config.toml
hidden_size = 192
num_key_value_heads = 6
head_dim = 32
vocab_size = 1240
norm = "layernorm"
norm_place = "pre"
positions = "learned"
qk_norm = false
init = "normal"
init_std_qkv = 0.0361
init_std_up = 0.0361
beta2 = 0.98
warmup_steps = 200
decay_fraction = 0.488
Each number is 500 + 50 x the weight over its row's rms, rounded and kept within 0 to 999. Layers, rows and columns count from 0. Numbers have three digits each. The size before them is the row's rms in percent of the matrix's.

# layer 9 MLP up, 768x192, rms 0.191, rows 528-741, columns 128-191
100:515507432398453490410526502441438392585449468484446570458452485532411527537555577539501548506611512502427452500515561589543520549442528523474491483524444463526473564529545412531528462530500494
104:490588457521518565438400486574541561447528550477507487521555521493537496507441508612575514529542509497513448464494486494583470573448461467623558465509566497552500523477453515545529464533554523
092:507561481515577428470552509556480510551548467423555500518541576467601488559513468502470504520541537459501455484556528588495510576559512497508493509459513571550444534452495541503411477412501473
094:566418550572414528536512587534474454580476447532444570499536446478518538497484503537477450478470505407524570484573533454453496516498519549409588530516534564439433534590454424503449520485529473
108:449552436375461476450455453379470480529525537457535523522578466398506515551478527545572445550356483441565518528545480569519579543488491557512455460429445472517508427445565463582486482456518526
101:556537488499448476619548458603546538563554569426577531594467533508535565506423455434378442563480483519502431469492493594359532546525506390557425439479472495438460497519448480506580455480498540
087:455441549446545493467472457506496507558562508470379596451492482386491532452523498465498516538445514547513465524542560606546535463496516498502534525469572555549539481510454423517459387538456534
094:470424515492414540431481484581517469544374527457595520541485534420532505538503411536400461562439515501508531442490516511493500529394495564469499534421584423550550546601627451550594454442481573
098:468536485559474470396580459520546488477561471528615485408397561474388497588533534417517475463449518514584434561494421564512448508527629484520444462441557503404505426452581443430493521580575483
090:474503576493549425459586601434464566443484485578488483514483486551552495520540526548408535486541581597525571452480430568451448479415560442474508499495445511460492492614479497494625508530539446
110:500467467439557506455500540496449450490505588473392510517518592483465487480635461585527441517513454374549467585464458480486541560460480484473501560437557439548473484491567499409498517473487542
093:383457521480442547495466428587439608548600531591458499504464530460455503455497399569514561446475456523417500613577478536451497498479557511529449491523492444440492492561522526436484528518496532
101:446517568519534491513510567498572505471465486387473481540458509446486531618544538495428548545471548492498572569467477549494361392578519587503535470519505512466531353524494425501461516400559460
110:492558530551491430548530529559475413449499382468462407408396551444562542448508432554491468584413492562459441500480446475570542581615512485473490480567539564537478564502514477599520478532520497
096:450527570507549434429419475535531515519576606504444539369497522384492534492454484588502510564489491476499488537530514540492558530534527550496478543496492473508483451484456552521516597498490485
097:499496560490429460506484472447471522588558543510463541525529416476481433480507479430370460477421535555546514560532491545530519562539531508548481535524518532521480528508549513441565502505581577
104:422496536519431538381448514504489526430518549540469419514475521514511460535491491361496487583351403504468474539493475524440535594540388533511480579414467543483558441453484515413487510563477461
105:520549533489444445413464553586520557537512432504432366474498511426443510540538524542492521605578548464377446522561529531517420568476626494498483527455479566434505592543560404407468433513388481
106:572494433462450498432482507551467477584387543507433492534403571550452471540601452509540555469533541485339480480467534443486464477504428482471535519455459490464519483490640475539574450523535524
111:467497431509608572449491473529551547453448566565571482557513493493365446429462444466538512484438518491436472544560556524501530548440552460519498532520480583496540565539492527553465459502489426
097:524563526499485507562567369477505511514584584499571567456451445493523475529370520543447531486596501447433567485440470568399476452469481495512494547480450507608469521511561453506567525609532517
110:471570575569451520489591524511576536457490420550486450471551456330504526487483493456518475477463501478547504559545508512538473536506480392506503484486510593482628444449548496480513544516424572
091:376467488444497489515494477496546502473499472600470625497462459558526513535499548528516486565519513513466502505557592498552519435504479619445552478531497533499496570517499407552493522556464597
105:487385516452474458538518470400549421510534528514611529545596549436437533422587506526424641460586499468485458494495500387510483435460435501485480391556501489451467475469588555484510542496560557
102:467545460555476435496491591570447484413458390547508505562506500442502487389432505547420538384438516542515483598586546523507454436511511455510577520470556582428489509515478386541441595494633487
107:443453511488468488495555486484540529454540523559499532502469551534426497465434547445474514501546556555578475449530513476424485461494563419461501578549594502359533444532486514529504492441534516
098:486550539467477534412563490405480570454477529436540562560569514431591416514526528509490553435532516454528493399452480502507532511525522511531442479503594510580575434508476491480493532501467576
095:474493503493486486538448491536612520506432491520407485461501461338481522328494418512462493423502528505524490519513454515434547539571509552489464535483464546438575563460456489543490491459464543
081:421544531491483591592465535401574464538512461445488492459455516535462524576524391524465578533632420553551471509536428495592517570510500526460582591491525489561511546544579474417518494499480603
104:457556436459504531495421499528469535474547450503531509523644627421493505493498454551513443453503587504558488459530503474615553431437524534597415482606524544591542497435490412549550500415616425
097:489413505413439487561473565498456500473468445581521556539462624499449503567495496626486561419498518419507432451494450500525498560530441498437561568493473469515497437573471535549491464575387525
093:508571543404564385506542444509437447502556537492495438514474569457555589501515554514520491523434599492518490572547450458503527519443540476525526489498481515518467546447498516491547613519500491
100:476453492513458540543459548445437425423545565533441503461418536480482489440518433514536534509521468548592499458588512459484431537573541403489510478506462411511494536576560485381540488544517444
111:535561421500426516527490503404585479493505554478477508514355521468462612472480547486498393462518545508456417422548592462527596523448551473486360593483535559550528577523467507521531479506434558
098:561470581416596590555532538528514467589454453490566527446450538553523512468404426469474517510484574558526505618594495522446533555511541519528455496562440513510516462422516546469517547489432444
103:450464498471513431514480515418380476530560496475451502594424488464587456428483442458536506467635546490535487555601522575525540559476475484466528485447533448441488465532484523469472513495443384
113:440391505474544515478369519617450521533517490500596457545426536460445494547417513510466460538451443460602447482579474476530536513551482409482503586571478543526433605466460461497516488459513586
117:425590480545520539445557501513512575528496555488474468518439559476543483548490483516565383508557401530506506570523423529463469500445492450472468625433517513532611516471549472574510472414475485
109:547548469542547562436477532527535494475603552464465478467623450568579444462503526467528507576472495416515476538523454475529495547462570471546549585460490447510560537480512572479389493481508517
096:449541487490487553472489407455500479459508578649538584509584515551510373469382440548500452486509550384510555564517456405495453508453570479595475471572462516470472514534440489596526483477578429
089:514515559478487566532421436557479488420490518452599469490500406565414441550551536507598553491466475521559461502537525531553490478558524479566403468467445497522546492448613611504468444483453522
085:488531502432492378471539544472545444542500486458514448560572527513508512365521466536577526540447506412543380525457559453467481577380484397529512331490489502538503513520508581494543517485536436
100:482427490415556498485515450544428457574537462447461469565430592463472420502461496547496515491660437484444434437493529527521466412506495563524427505378510371487473504546581458528554520536497437
103:502508480576473583463440464599420464566555493483506531480513510459481441482503488503505513505457563455452499490491524491474432456491568566439454437437530482522495495491427449499565529537425582
099:474481411470508580531517478506577457541522488565499505515493444494544537543474509555519578539561492474550569465388523480406466510404494557496452563528456592386454577551463487439603500579544412
101:555460564491523495429373633528514502523566472505482463532612500520459472580531533498475532522514449522428469459473424441475422506533511459454528595478457504572529515519481504375485521486469496
101:547445510514562506560521607471560560502429497414567441468459496490538576556553476495548506538354465507497398429540583452567547537474531505521487580493530534495458524511605457476505530475429512
105:469546513541520473469434525534521496512417521555402466539488470449423518508438480510481486485563538384430509572447501439503451483498425511566488403518516532519454452587432457555469442546554541
112:580491508468516533492440424462532480447504573496472615457519531413575629557503423540538498512465527483534491543439522504442518499583465399542495564537392486519533508548510532440511631509526576
093:425617481443505583488510471499510562556474539477522495538543519479566493550508496571518465431530560536546525464421452573515480450503483552572538517653515567535524635555447405565508522430471493
102:507501547498534513541500515402502520479538530562533526411499546412519496588514488417488522504436486506510416518502560490504507462584575533518485502568434503563468461496577533539533557491434512
105:405443492532481440428475558426424511512446480554517479537415542416446473478533594496455526487559626513542490496499552518583507451539474416493524533459405523569566521477415557473512557481491487
096:523518493468494558514537507539537428480488461458473500569450655479415509565440561535423558460510502517514483467532506514500512520419515538483402649537539506605469499483611495487415416561564473
099:408541514443551497491483525494526429564411514489494517540437480566530455553470546446482437471403527419510540458506511433437415528533438513566503482459520424482541447467465624504374460519440480
095:517543474489570476424549573546504478507470473493498571508483478511529513538451495562520448545500492474500439525438547346532475484485515589503465509410456533463497542410472501512555539519512431
093:449488552542553555489616433395444455478502456530453517527525436446545443517473546508468511574488540497496582607525485545572448470560518508509495473494474474532441528519528498521431516497508507
094:515509486523547494443587509571500576543519508486519554494552567398406486560466459485506559611481455475505401590519558495476512702521484560445492492467574511490491377486536633511519506414526443
097:460502550398548469514454617449580534507496506437539353505487566506493525555456519554527504449482552502434546506474562524540519528469492536472505587469510430440468555451560487516540338572469468
106:489550506454506512542519528461523430485519508447589414489554545435430458486598511520536523586504461422429463586447556453481450592500451439451556535511535511518457544544522573465470440519539530
096:517484528560468478485615490505478472524475455564443506510473469425496547590488596494504500485511592565510522523457491462505459507404535443448491549521579551375555545541561483517597579554369452
083:476447636455491498452507494448486489517486462452394491517558472517446426484482527513463588537499565515523532538456477495542579523466474473570512536519514548449531512389547534457520546487547560
111:474407454499499507501457554529534527565562509516431539468432596509470537404571456480508500529464461470532518559562461566494478539430509442421605495468480551438548485539490492470457474559538439
103:491504415578490495515537466520445455452425524490505493448492452519447562518475521515507502558468533469587436551483422575629523560444466529459482502532487483471519518452515521529516631510511384
093:420533478483460522466519448578519482454406510518459436571572563424480631465511531551415515482538521480514496528389509531519561505489436465490531548498456450516576429518536535487542398471442487
113:566462485433439496509550456501472363516557491511502547493410513477551467535578486487540440511580537448447487545595512588524506452509422473437586574443572454519548561479470516595457514515521487
092:577439464573478541509481529511480481558576551519503525548552525487451489424551434520439480512465491555535454550448484523503553439487539483577582465514521567474475522524493553558536487526456492
092:475480472431540512546529478441468508499455470514513556527508495486531481503504486544504477452521494425483530428525538495481563471505576469597520475407528499567469508420461542398452598508500454
112:511527499457517466539553479451621495495415530485501462507547458519521454501523583507449532525458563535447476471465487534497606388491579542501450494516497505595525488538535449508474480416475421
103:569500489483584510555552540572517446541565482509559416450540537568521512543561557476483463422431474513620553501577557478568572543543618504504513468555499541507505569580486419410499498468436517
100:527473579486526443573522574601528459477413489542463580473517486418534396451469575453458426482468538388483443549503519571547543470607491479521501490427506532526471511493524439487536461490472542
085:446561472587550556502564478531581448511437558490472532483544522422471468533554453525529511479560434425476497562601565548464508607543551550514470424531547578538462537481491458460519485442453474
101:445485520544558488467566503483567559439490374456500475504576462584559647541514529490485458442480616504507479572582452537468474502459614548470491554471420452504485511500448491449487496563458542
101:505428518544547499417503504436591533431460552501466422412578509565428534478511529467512540479488498411484575474433482477424453501512536514422525524533520539416486479547505482522458522495466529
100:445438532491435451532484585573517520460545419573472569469476485519446531444505462500402513485491537455503407466495425518468479586569505526477498438568532463400434479505471569566499552460431502
089:458568493475543619524472510506455484491493586588468493580478472450539549495518520567506535501473579564561472480556429443481565504457417486383508520586464488466510477510490461488521539538552532
102:451454514515585467509455660444491450597546485499529498447544545525461459541501517452460515476468548503590518549490453552384544468489502562540505528477415553433536393570530449566450513376457560
096:361482526508518510574562401520588469438582560484501511473516532536443621397476520607464512509468463460551486390527415522540522488557442438568434471491474540452540507595475605416535486444546496
093:478507559521481501456472508410523407493615525445600509460533481477528532470557562402519543481522526383460566485577490449448494446498584434573431540494458546494586516480484517497434395519441529
095:585515480499515420482426462475506529510478606443378499534494445457450427541499432494569513574511468439487471476469526501456479503490556569515556472502484527473553512544480457536435472564582568
086:459502416473506571567546566533436553505494443480506470533546482497418508456401435519508481451503473396512545538388457544421575413552585537497512477464449476478525545477458590520502459560522421
090:420463498569370504490540523468397523543557538498459453500584532444398650497562564531529510385490556463528427522565534534500433523496583432573483478502560489486532562492546461459525506550495467
094:423386559540543492498466494365435481495530555395521481498490579496440562537457491540525484450506407507582464547605425490455623454489537539495525598437377533506526538553506439431503514526540525
098:462499467603508470463468527619497567494460475561516470481505525584475497520449549574519524439576406586536513495395544456501569489489555513511462463549444535447464533590494520448554541561444579
101:536482482468469553491581524529509499477450421458469502474516429589450492416553510498443560572508497529412497496497564561513582480519554514500457515493587524419483568443483390520523497477590518
091:429508554462549515500503403590503474544502479518517501455413484471532522494486514504503372574628451326497568504486500552524577514488591440459527519447561430429554522458515522530437505543458542
108:438452400529473476478482506543436384530438507508436482462538565537472537584417376569471488479515523575552570372440512467466458520513466399449530497542441450516485506528579437439496492445544568
104:482540513424452474530493459428554464460483537429436531616543510482535420403565550496562455497403474435471517506583487572544403461610530534535554404489435521536528506515406428429426487523498464
100:435502537504519506437569499541569486566524467490477526496485529441538476495448563547432480558550418546496457460557494581528414505493541490511431521608525436433541452443527563488552554486399532
087:573455502587409502502412570470461426424462449442493486531469490526560538493595455565415548514506494580534468501528485551534419538477462410532450439422518487602457547514531529516475437488465350
100:494489555590416504531534489643428465516485476503433587525547636547530467484446518472513470492439546410480507502415492509472564506552529596522538508416471529514431483470480545543508480499542485
111:474499524488500478430523529476472572513437488478525411502490530390493462478484530526502501548542504581527538471570517539464557489498463495469591478537453473425452548511572430450441516526536541
091:484483522526477541492578500451524438504391551482488513411438498439496561445501495460447536485506569437516501485565523476471449409574487579466555496520471582534558466380469512540530416609493501
097:521500527378554457478512518445590508498466521466615447505425566554417436467531526480454462509535587477576479553432536520458467550463500549457490526453482530444577527528576483513524497470631545
097:488546622539561562451579553528427406577489496533494491513617468442566463487462454509429460496468586523453469483459574491506488498515386534486517536573436536558558500445412507486466399434481514
095:510480485494520514521428528426523546494418463639573560456541500513483533481536488457468561501407492523472606573553429476542439490578478586469499473470467556547491545476457483533512511483483398
107:524455518489404410516442426449562473508431480584427512393426503540384534575420536547446552496437598584422530423586543474490475498541520512485495560502566541554426440506536521550480458590482456
100:536573437435465601449578557489491436510525492481495538540426621498518538504484448461528449489437475490483442575520507508484482459559447423568471451519425484490487465489638554474507519552521637
111:540606496438495451443573412519469459419557530551390516517425503393463415544496489533532471524454564502585438456432526489446458510511504618496554512543483509465403612466504527513461549475543453
092:490512522489545420525385440479457419552575415451455399509493440475469494503526479472554568438498497508505495477540467545439491471517442479526558458485576586493522425511453543384503446481393489
097:435507606481480544512519436536489391515545540411367488479508502520506456424524495459528468528440486554487474408506442541480474455510468495449582536543517535594583495563506546437599434422473501
088:559577521372451443531531495443514407572383446476524467464489376511496538523451434584533452486484592520545578410458510596550423437523526493488469474548612474600504486522538505480435492503481491
099:561545591463466544508504592459582481499520541527524518519470490565481456495444521493545473581497491487466528492489440539516518449567450480569521530476515500495374424617435457476519526471512621
102:499536486483457551503450509504483597454521531495500405514418432495509551562519550500515616457431484496468528477512515576421474519542407406476651463376465478520462504468583535602483544518559508
106:460526402509506511520564567472528513471380505496459532494464532559501470618524502516461397479447510502599557554504419462488493517470548409607506511527445404639465560518476486493560486456476521
101:482502529441558536444502486585447562448425517527507483456510485617525465514536626465471517606563540478547505455458516515519429536514532550415446529492419507508475592455543476565521490503463508
109:458430514470480480462556421450489458443463479569533518458567544524591503501495576554499433504450492618422512453541561505530571504598578525575533502554575463497512530519473422449552476509481579
102:563442553539434481520537465418446429577566482430555489476574530536531524476486560458494479510477515485538429547527496441438497600426508543532475484455523534550473634540522449443590520456467582
086:440561564462564521504570570489594427427571541503527531514505434541439453512477510530473568519523546487572526442455437562511471435507421454578601559462464514495498389497588517562515578469400480
105:491489515478508463554474441449522574538516542539424580498550476609633506500522465544521525575525456528600621538530488627581557563508495488413616484474565456502497480589534351469481484502477454
088:485464471471467557590426508547488446406463464538517426530496484556503480545541537467573323510516430514519606488485492491503488466557447412506527458494542477442616505539497485494566584449533496
088:452543517432446533425478568529474509514451531550555546548503407484494403448532525492539481466484504468485430384456463515441560559488574510522446500524490450510547469512398528441476513540469491
112:371561539549478469477414367468577575555511420522424473489497475497488435537611451499483490531478492396595532550467557540511535489504526529535572474540551477430530492532593507418563418539501405
104:428540433505554547516444535458533486483416533514522484429565443499431533388532442554417540491485492451449513570526475522501378528478504456479438425506526609455474566454509502537509487497387581
106:365478488512418529434463455455492560585474523396551447548482539504512542465406476442480559553491493442466539488442523549491391492443463588507430611460506530495535499405504512445444547554487490
092:551552482438502416477580510422562457412522514494515645656479555512545543429444439496542491476449504462562545542553537551411529560489503499530490494481499572520412549447452553515527527518590531
093:482617557440481511419477494506523503427504498625493483459463512408531437535513565513436443521493411526495459542505559491463530483529395532525543486472532538507544474523401478454494524458463521
101:441497590466478473567525465529467601497474593543501509530486427394515581488525557478448509433541494458473457478503457492534488436588512554538478555428467528482447510615537458507529464563529525
093:471610559435575497446508572523489495513497473458440570549454488504467468582454492516469366549439481540536570478488480503516502531484429484520593465454483574460446422527462441543541447482462475
087:403513425620524511535520569455561328471436599527461515532499535558414558456538463536546389480449512535552477425494433521504392535422534508501543520489486464480589512464474613511564576489552589
093:436512458480434594493540566481505566457433553509624567528495436573602392556525523446488475536456592436493501528549421519546425453578525500554519488406559591554521498544401439562478546536502580
096:477484485502517582522540407569461501470526465520521503504517544514515559480540504554421533512587521382432549468439436524482555507466444447483382466435526574487498580529505570549409515511531453
091:507511539465521546443457578533467512450597442369589463486521519580570479563521546574483449575481488457598445430404512475581549487407481537530467415509536551531489400440479526515486447523556533
103:493450466406388448566449485520549541541697493516578422551531488461538398489542482493428578499438535481506495467567505482522503537562498549506436574515598476517442481473451523520464445546626487
089:519570490503482623471553483558506415455449518521421514499439505488608433505467490484573454520452503536507511500529424471547455425466581574417474455511597534488552469513468573503362460500590520
091:485479579540461468473471526493489445509381515419446496510544452554424530431393554430485531426505550466543524530499493414519495521608528469461482451373554555508483448489488456579510501541525489
101:528508417574476520529469499569491567479495404476389459472504435376518598499430455495457444520508486530541412451520505522494500442541477461515437468458594581476545498418473478461507502609494557
093:499464494505362521630529556421577556594478548449474489526469479547542467546513470518541556610470468530430479417567533597474503454443512419533431545453411534509548529473482513481575561544591508
100:547433448444511457435531541492550516475588502561548505553385423489458478590405568480459490514485476463515449433575575498501421444534499502439570537528528542502554536554447565443435520482563517
101:540538520490425573459530519476465478494529426423524447539494619443472595461546492447535540546444519393522448518464509532465534534513539456438558472568471508429613468476510504498493430549448557
091:391455543543530604426432414544492546453408424481520498452475492524519463513510513572505518568445494456410602531422461508478433477453501442550536447566468539460471501527540513629509454601565478
105:527611517516510451540444471497429610548437427404502490479452508399438489457494503500558531488500528528481493487472445437480483569461429567566501477528476504482508460515442436410592423562500541
111:454602548563510503595397547545563529475483446581514485533448552489457402470525529515513479542536492508532563569468381585556480547441508535409428580509565378447549468512481557520448506526489422
094:524538506398403515492563555514477567510534392538460487514552429457586515412432495595467490468541509544600556510558507501468554488535537462461528453487513581469524437566549465460538470523616461
103:512423425499501430520491465453473482461521436504573545550499503459511427441567397598486548587530550548501435406497494600515490437400448567551515554490400441508590534511547458508462541538543449
103:491513555442462448526504587535436448517584579439562487505493554480503562522474427503512535553447541528436518439545388445435394496497584546577518501490473535481529490485481495619527540466498464
103:521437434489486579540458549508620537556448495434553460501441504461448469471476540542465521521440566506510639441550442507481469539609488426518445513380550460528519523578582540525540528540470610
098:537462511454431435520452580507462495535536511431505394539475501441520597608552454497511524609545486466484563409497598513526507520550511507510456575492556427504520420530516558475581435549548454
084:466488398560466414586541475579466573562447577526535527484432592563493557403517464430582443532458492445429485484522450500485526482532438611544530544447487537457573482459557457566528541517471578
113:369404531473507506454414456564456532533571454479392357561563466443471525440624561613523554535469500502570459515564514491518567486518421524408549473443519567507503492471545430373445549495477498
095:539485573505512541477549475431537409425484479506535432522475518475529516513454496470425404469529511500566494513484508549426510474510439501459508523518378475519435514512557507533466592560435582
090:511440456470437542433463500436454468456524538493553525473463454501477472515601505483493549516525575457480481470478491482514503543444480405544420525534544537512547495441576455524568485560458498
100:518495525629592444484517397423552502446521533503529497452570484493540563606461465449567411549425530480538398511500503568439534557453489462444451513515472460547595536504592474537505608455450574
120:452493565526506550507373563467531438534510514444483513486585477460567534455525464487504540484534503464424523478518603526503519540559508504549496495467405569467451561433488451555571555591435500
103:338508430545478500534452416499531546403551453442504471485574466452533496547517550579466552455462534452477467589470573546485502537430495475461530424398497530516512485491483412459528516565414482
102:424556473535452528549532514551594524498409576476595444561413511501515511528481430491450524559535420434410457502498572497370481538524524519437506559522459441500365460485510482505516506567519515
098:518544534384459518563547550526571451491487556455486463529456484460491387493457503573493511435446556448518569452396520513340489499482463527484489452511541534556481566576596385532423477450428468
100:457435515472496547579496568489568524611500454535540452525414448512495511569543499504489455510530452488448481493529410516524404523456555421454402483541532502514499538516554443643543426471455474
100:480469555520536462546588515512429514503445418498488447513412447371563497643543467463579396541506517554538584646539523573500528420534441501472552535569518600530523470466470566531492443495465522
101:529521520496526471516452438374466484435514404471550554577574533528440443491473537525494603541533476436681611538560416500489492425493463519573470538472547481531484491511516511400556530523484497
110:567510544492462440475413504521604412521421532474428513535439517421494474473462470413445424534506476552536461452452515544511461560520455510501500472403542397525528511468586551547549544579381533
092:409462518550528449515505526547504569473525491565499503530587511477586509506549586533516603542507479411549474483483473506458550496472458518527548562476510496550520593396528474545581511525521570
097:461502486470485447528482480531532517439595520591533603448533516492536463471541388545519459565494523432567534515484503469482480529422562502597478440535608524487437488543507472471537516581466448
095:462470443565472533465476435575485547433565473549494427578574528499559416562499548535402521550388519423503618568485546537517555483523588500562554458470465448451510451482488523563556524583483466
110:616518506522430444510438422615537443457502439523410479472485431409469491483494559501483591526482502474559492514483501402427391419515552467514494513507484610530437463493508485509462426421533457
095:437456513556545465470430543452574505442483470487566471501593522436533431563566494574434508427487497536543497422558401406577501507508435469591468443487470542578565358519547419556519508538601503
107:492549480514546528470475553489533478598587478455461530514550462546491565458418388471493486456474621476482506479558536453453494504483457529540412490418433466464443479483445484498531449524495526
103:557563564446437540535509570554481478532575421545540490539512491453462432563428557385451489530628514478511522507539506506442473531437441504438525471446537481557498544586429511470612563533513530
089:506522444533442540381462511504503456500486515407433507412452440564455543547508506629394541483431483522459563490515519517428535440393543490483590575469470506541478505404586479532484537534467513
108:504520512470520436460505496496554405463503511442436478432562499516516566488504543611592537432502425448545412523502517541467432490618503519522427470443509571512557549399542545442531438470458532
094:509508553458514619482553615566472493482492501494549435501454519489463468493477466529484539598531513414522485518471471435476519476542516558541428471503505546470535414538561520426459457457495531
102:474455429486411397446397540514533473529535503494541452484557551492545540525561530531492607493408444470523586513561501469462534558420614524549433419562532538455443509460520392487599531505556570
099:423497464550539494535447563480481504500481496529497479501498469441560426477367472571513513516514534538543506460486466513503542486530672517524542484543547399420551465450551489519589473509552498
105:518482453582487409369454527414523575420402468572542444502484445511420478517548522549555529460471491462557416432517606571487540481471467462513485563410490516529493503440522501480582441436441509
124:458510532549493522466486576539481510474443570489559440514485530498490506555518411542524533474530542461511472529467492551503465535579481428632510520531461473449552457472569485505484587416606540
100:482546454387479570555485485538504539565497550561486517519456647472546463464436507558545509448494505446556511422452496487517547543548525408537489518521534602570491509433448549507503453593432520
093:508523540424422489424465518546456460530524515534540452506567510428506493563534497465456450549511410493506440551428484508543502541485495485375516378458441523548463599444466541492569445536471511
100:591481480567451573563543509476484479494489533462448495451493528512497535510498577557512464525538462453496544611487536481608429541557413465583418522408463563500523470532464533526533474489466550
104:495475426511490472499448497426529428470506532527447525489528434519565539410526608516575417547411486398501456596504496434531520529627521543516599493522392551453443483445502412518544536537498542
095:509518473459505404540586572493457362580519450450500466509487496484488529462505472404528480510548503449494447533517469508582520639474547498523498510539485566506486517530593519483508479551507474
108:466466468513502516584494536628464527521507583467469512523530472562481447635500550476529543543443498470490519524509540509525513565526450525464468450543559536504481458485492471434557471531496503
102:404430454506547522482437458480555502481445483535609571601509491576493473455374477530516557495418576516592458513494540559450484484524566468490465572570478591567445544380548473557528572549503495
097:495424525479507536482460482458474398484584509434522440507560530466530404534532450454543448541472480472432492468509475513432497514379502489545484514432497548535476539543530470496553504504432411
107:532467498483463535492484459457393407436475493478529506455498495493558426642431522496427515467500503448459532519516543550500449546422538440519465479435499479488470361484549495588471534451556569
100:425516435505565583476459430469527559538525483447452456580416531401445459454525448367502473550539512453458482553460431602501528553416506511569486609503482565535533546551473505475595403524552494
096:471609578442503568466524528566468464473388441533499555548536550522439505429602535588490514472531499558518516420506418454544551432444529504411526555513493551512527537522519410537560458513478477
102:496579574451444583589453462545538456547479456351538513485506454504550417533464538458515501594542428467513479429445492509534471509399574520408551580426608502551500499499515463502476573535493489
098:525576502473490551500580632594476612540402481475499478453518447517546539556464421518494483579507552436463494463523567444536417434550571540488483461474455459503433519514542495589565510436605485
094:514437508510504465514472446510494562444500487549598448573578563535506492448521476478473513484467489440536570487595567461424493512550538484403599506593493507484513487514475462483447603417504473
109:513499493512482487492506550409518455524455460499508443617433420541493507380547523483513588535438480479495489615478441489585486414551559574570492553419446576397549517529400574522502506567511458
100:542494499518443486476535463453459535566500589594486497550486527499515571516387493583439534541566559491498403468545529484622452495425494512501533484492491458530511516443505436558507525440443481
096:555497513447534500470424566431518460525465507358483479543483520434479421531554433495500571490509528416541474535470516471492474488549519561468543495472424576547478555578426381571429432573470446
103:422476492438478490557503502554527426520489510500549551530424522502511590411442444459548399532546504500506531531445487458492422518558591486534496523504468468466491512516527511459519457528483631
101:554534559425492533494523523475530419436437489563465551502464507476514427475468484468497482478542525479547537538426555486543419479518539537511533504469413610441556434392489473508437424501425502
095:562425594510485557568407516531398443478534411487540507498424535426504449556543520472482452520533463529472495553474479506460444452503504541468480474488468555413458449575554531506532470536557560
094:453435419520530478550589531479445524515482553484462496511486476464453477495472524515476522523503491469418473534467464550576419461505510442553378492501543497501565485399471469519496524570547420
092:531563585502522509506531488562414501545516474505528597513467529553465435440531510472559484513489564506508466434466515534410488583485374457456401459478446534492580388431438483488506542533500477
088:424519442500603484464548493489500455489489522564434503519504535526526490501545524531496569508472593521471490507581430519407610413576592581465488435536435448571418510527442568388477408483456513
103:415541489474452521494499492434552427463497542459623526525526541456461522471501394526472462493499526436514512493501559548487595514463548534543477471542571531575480452509444570435473491500435455
091:442549499451615561487505520511452470507527509532434591554542475460520471455471487487464546533479537443544441482496486416572460518582441392428458516466354523591541499561532514440552492413532595
090:547390409578459586499464546579475504372545422476516473503452472493561543478558498455509467544527468572645449470502445538588434492419515568446542563521512504548487385506551528629455498597506511
106:536420445528520589560519448548481445498438477529567515553547468460475558432510561531496468571558440554501482471470442587463483415441451484519499532554438462553451466513502494508531526484390561
105:533460482555477524489591513466538512450528484511457461494471462509512522498448461571373451555499531489439614485443459460453550500459447541550477489496440517521493535501563453531498438491488528
102:455453607508590424498505519511522437469499592437452554526446561502507553390557452464389507474557579432511418566474506525520509493569465567490512499573462477454576463462590491525495530525470483
097:449579479484458461503581451522573524547578535454487464605404529475488422405528450472414488522570527467514417474462559489539475496562561503537529526501491524452518471470470526620478499568469532
090:495536488451562511487475491548599512545486498434538516472533504455490538482527567509520463486507521447514424534489508540594617488546540340602534364497525538510493524522524550435523495453483422
095:536507488577471415553503630500481556495598472507578489509490417491441429456464523496493520550450529382470491544404485518488542430547457644566507524528416381473461441490512471647474500524372519
091:504516529478472398524499584460462451550449561504480561520488545465481454455505420514446481523498487492500456586547509503451548497450466491460514458451554435507544512546506482486458510442448432
103:543406499458401533521422530510452558600379423525503571447443464457445583533474457515551494517520529503504539583496484497565631581521473543494519440477507519577548591545574480499465441581485504
093:528541533564516471525451527507466488507555505463555475506545507495624437428545430499526569444507485513517550481477474528520494493363456503539427640434493568520506531562495600486556502549533514
095:542467492514547511563564545572595473493573459466500604492499481514504434541432588584494453490543518448504515510447508591509511550432502478531521484466468455550484529426497566453500471432569465
101:519548513577480468443540504461494515486472520516423469549547510455539528503492478405493471568449444437580502530488591522473676522358473478521535518412518532509438547474499527408516502520427509
104:550565467538481478545588507491417606449575488463459528454512556388540556467471458589461514514456525433377458459512461513529465459509480512442486440480474510488460460561578542520505450515498507
107:441625539464566561544494455455502584531472438542476532580554499403488578486549431535426492543503549489482485493522502521460445494549467536357507394530421517509465548488515526602538487398552498
107:485466528531465479592503549428574565495502454497506448434533521451561525481519615549508589509402475423572478470547508537483416517598513502515499652577467394545438506421490494446575464523477549
104:470546513475505531465464431473525565374404534538535600529498545433473497401555580482612469524451578467544481609490528511490508406529507408488531483440455512381568586480433415426498518553623456
102:480491480515619471497556602536496492422422448379517622551534471479456411487467469617523533474513544561537487568440532527520489611524461462483475456492558467507518509459484428564541546500524486
102:593450542457439637495497550461479512459551483519439500561461580437491538513568510488522496493474493425537434479495549558575587526540519544479563498403540549497520583474482526592514499637614416
091:437508500507601536479631585482464516481357468449502532519511525461489568598418517469469506508519568511519541428493478507470505510567476543582462546499491553452463506490472458546500474550508499
112:492535476491400385444537464472437475508543471485422562492451493526481564505457491431569498495517553513591499479470511412368515490488556434548526488501583432504522456467524508555530464420491495
095:539496532414480495456436401530482569422525550460516554446495480524496423407515500552490465606521494429474533461560478546406546530520471525485517509455449667538480605549461466438467454432544607
104:502518433614525471451492525508557538590494497443547477553514455530462473475506483468483502523592488491589404394554447515452487482444585486528481561502507631427587540491467520474529578510463459
094:537525513511449557520384513466514568480519411484492574436508390527453481542566446514494378537465540461455577574521443569512476445453512477580522397500586525492516479536564593518549589455477584
091:452443601460487496458434469445529527498424535511466348522441388490422513476557564450504611560555512607502495484490536530430574515505528508521473470553516502445567493398538529569504508550526489
095:534527417553455479511530504546433473492442460556475431504518452462540488446473477471540508537536451544552480474468532514521399430500569432444518505520468575524597552516380502499472543454507413